Weights of a small transformer language model: MLP 512 SwiGLU, vocabulary 2048.
Each number is 50 + 15 x the weight over its row's rms, rounded and kept within 0 to 99. Layers, rows and columns count from 0. The size before them is the row's rms in percent of the matrix's.

# up: layer 2 MLP up, 512x128, rms 0.177, rows 140-143, columns 0-127
# down: layer 2 MLP down (transposed), 512x128, rms 0.158, rows 140-143, columns 0-127
# gate: layer 2 MLP gate, 512x128, rms 0.18, rows 141-143, columns 0-127
up140 092:59 48 25 57 41 29 44 58 20 46 56 34 58 61 40 56 53 58 39 45 63 45 54 48 18 54 51 67 55 59 64 45 39 40 21 53 56 48 20 17 20 56 83 75 36 60 63 49 63 69 68 26 52 46 46 48 44 70 43 59 37 35 40 54 49 77 57 68 55 63 52 33 59 49 65 44 32 39 47 54 53 46 34 58 71 44 57 49 50 69 29 59 81 58 87 25 43 54 70 59 57 36 16 32 44 36 30 45 40 36 45 85 53 20 70 30 40 44 54 48 39 40 53 15 51 48 58 52
down140 097:48 69 48 36 38 55 57 45 55 61 19 63 42 84 40 75 63 57 76 47 27 40 49 44 45 66 55 47 56 42 44 36 79 37 40 37 46 53 51 59 53 84 42 33 64 73 63 56 30 55 35 53 65 38 69 49 58 51 23 65 60 52 67 37 60 63 30 64 43 54 42 77 49 54 45 51 42 45 56 75 60 68 54 15 57 57 62 59 54 72 76 59 37 64 18 52 47 45 24 50 27 37 35 80 68 68 57 67 50 28 71 50 87 29 55 66 57 74 30 56 56 48 53 37 32 38 63 64
gate141 093:78 37 14 60 42 37 62 34 27 50 53 50 67 66 51 53 67 54 35 20 33 57 55 57 46 36 58 50 65 53 30 41 37 63 20 49 47 54 37 34 29 78 54 48 62 28 61 69 60 24 40 45 48 39 50 54 37 55 59 46 39 59 50 61 37 43 28 48 36 38 41 48 31 50 55 39 62 36 53 68 65 41 58 72 43 85 11 70 34 43 62 30 55 78 62 27 18 84 76 65 53 11 72 26 48 54 49 39 51 61 64 59 42 46 53 42 53 51 46 37 58 62 60 30 41 56 50 54
up141 096:48 52 24 45 47 66 69 50 48 50 33 41 51 56 44 42 83 70 42 22 48 38 31 64 39 43 47 66 74 38 31 41 33 73 60 29 47 50 49 40 23 62 51 46 60 38 50 40 55 73 49 46 80 46 63 65 36 26 64 51 23 66 45 81 42 41 38 53 47 56 60 34 37 56 73 44 57 34 35 61 51 33 65 73 41 81 35 53 52 49 78 28 73 82 62 45 43 67 76 63 31 21 67 56 54 61 44 33 77 42 37 60 43 28 52 45 34 57 52 40 46 52 71 49 34 66 27 70
down141 097:64 52 38 77 58 28 50 51 31 46 38 56 37 54 63 65 76 49 28 40 33 80 69 79 32 41 49 53 59 23 30 66 47 82 16 83 48 74 67 32 38 63 55 49 59 61 61 58 37 49 50 60 50 36 60 71 55 53 57 53 58 61 42 48 47 40 23 32 47 44 27 61 44 58 51 45 51 61 71 76 83 31 30 56 62 71 60 71 48 37 47 45 43 70 54 30 32 25 82 40 48 18 50 38 78 55 53 45 45 54 81 62 36 24 34 49 42 42 55 44 41 46 45 57 45 49 51 42
gate142 105:59 41 45 46 58 67 58 38 34 58 71 41 57 13 64 68 63 55 61 55 38 67 24 53 24 36 38 78 25 25 53 37 38 44 64 56 43 57 32 66 39 76 66 74 45 39 64 64 43 36 65 66 27 70 32 65 63 49 46 34 37 77 53 49 61 71 61 51 40 45 40 57 49 41 52 43 35 66 43 46 42 23 49 47 48 57 87 24 51 23 60 32 56 46 57 51 78 48 53 25 50 44 31 37 65 27 62 38 29 26 43 35 61 54 61 33 82 57 37 67 42 72 68 46 62 63 67 51
up142 094:51 64 77 40 61 56 48 47 89 47 54 66 50 77 65 51 35 50 39 47 46 25 51 59 62 37 79 54 61 44 23 63 58 30 55 49 81 51 62 46 38 46 53 74 24 43 72 41 64 46 40 41 54 37 68 33 46 30 55 51 35 32 53 35 50 66 15 44 73 52 59 64 59 53 52 58 59 33 47 32 45 63 60 63 66 36 23 44 57 58 66 35 76 52 55 55 49 34 43 67 53 59 62 31 46 70 16 44 64 73 46 51 71 38 80 52 63 49 37 41 77 30 51 68 39 10 28 33
down142 099:56 59 47 55 48 41 69 58 53 61 55 21 43 47 21 64 54 20 45 39 42 38 55 50 20 47 34 64 23 37 35 08 88 37 47 53 27 47 27 48 60 65 58 89 40 38 73 40 31 31 59 68 36 33 72 41 41 48 37 59 31 53 75 49 48 39 42 57 64 54 34 46 51 16 71 51 52 54 40 48 75 27 37 72 36 60 39 55 64 50 79 55 63 56 44 49 28 52 36 35 38 56 59 73 47 32 50 46 41 63 24 40 59 59 71 42 46 39 62 68 27 48 43 45 67 46 64 56
gate143 088:35 39 77 26 58 47 62 53 37 58 65 24 53 45 50 54 22 61 57 56 50 57 32 25 37 40 62 43 31 58 53 46 25 31 37 63 34 55 53 65 54 51 46 55 32 50 46 43 59 41 36 55 43 41 61 62 73 30 35 52 37 36 43 37 35 51 60 91 46 68 67 36 87 54 59 63 76 52 58 54 64 39 27 63 51 44 36 51 63 56 81 50 63 44 53 66 55 77 46 11 44 32 49 00 52 44 69 48 50 48 47 49 37 07 40 42 36 54 51 58 69 48 72 38 68 58 37 64
up143 107:45 53 43 29 67 27 53 58 35 56 45 69 47 37 23 52 67 75 60 66 69 26 57 49 64 33 73 66 54 52 50 59 55 65 36 48 38 36 64 45 70 57 57 53 33 37 93 64 68 47 40 44 59 43 50 38 28 47 48 84 37 64 47 72 38 18 60 17 31 22 56 65 60 49 58 54 65 62 58 44 35 64 57 53 69 38 49 36 42 49 51 27 53 62 62 79 70 64 50 54 33 67 44 25 44 64 51 63 90 50 51 72 61 55 42 56 43 38 40 11 58 65 48 35 58 51 30 65
down143 098:61 44 46 24 61 37 49 48 56 65 61 43 43 67 45 70 61 23 81 61 57 42 58 54 62 21 58 80 62 50 59 32 57 55 77 29 32 39 94 28 68 56 28 65 44 51 66 48 60 55 62 56 36 51 28 44 50 43 47 74 36 66 57 43 51 37 60 19 43 44 51 55 43 65 66 90 66 55 71 49 32 63 39 60 72 20 12 45 65 61 36 32 44 62 52 43 57 43 42 50 46 59 49 44 29 77 61 58 65 34 39 51 57 43 45 42 65 78 45 46 64 64 52 21 66 62 34 55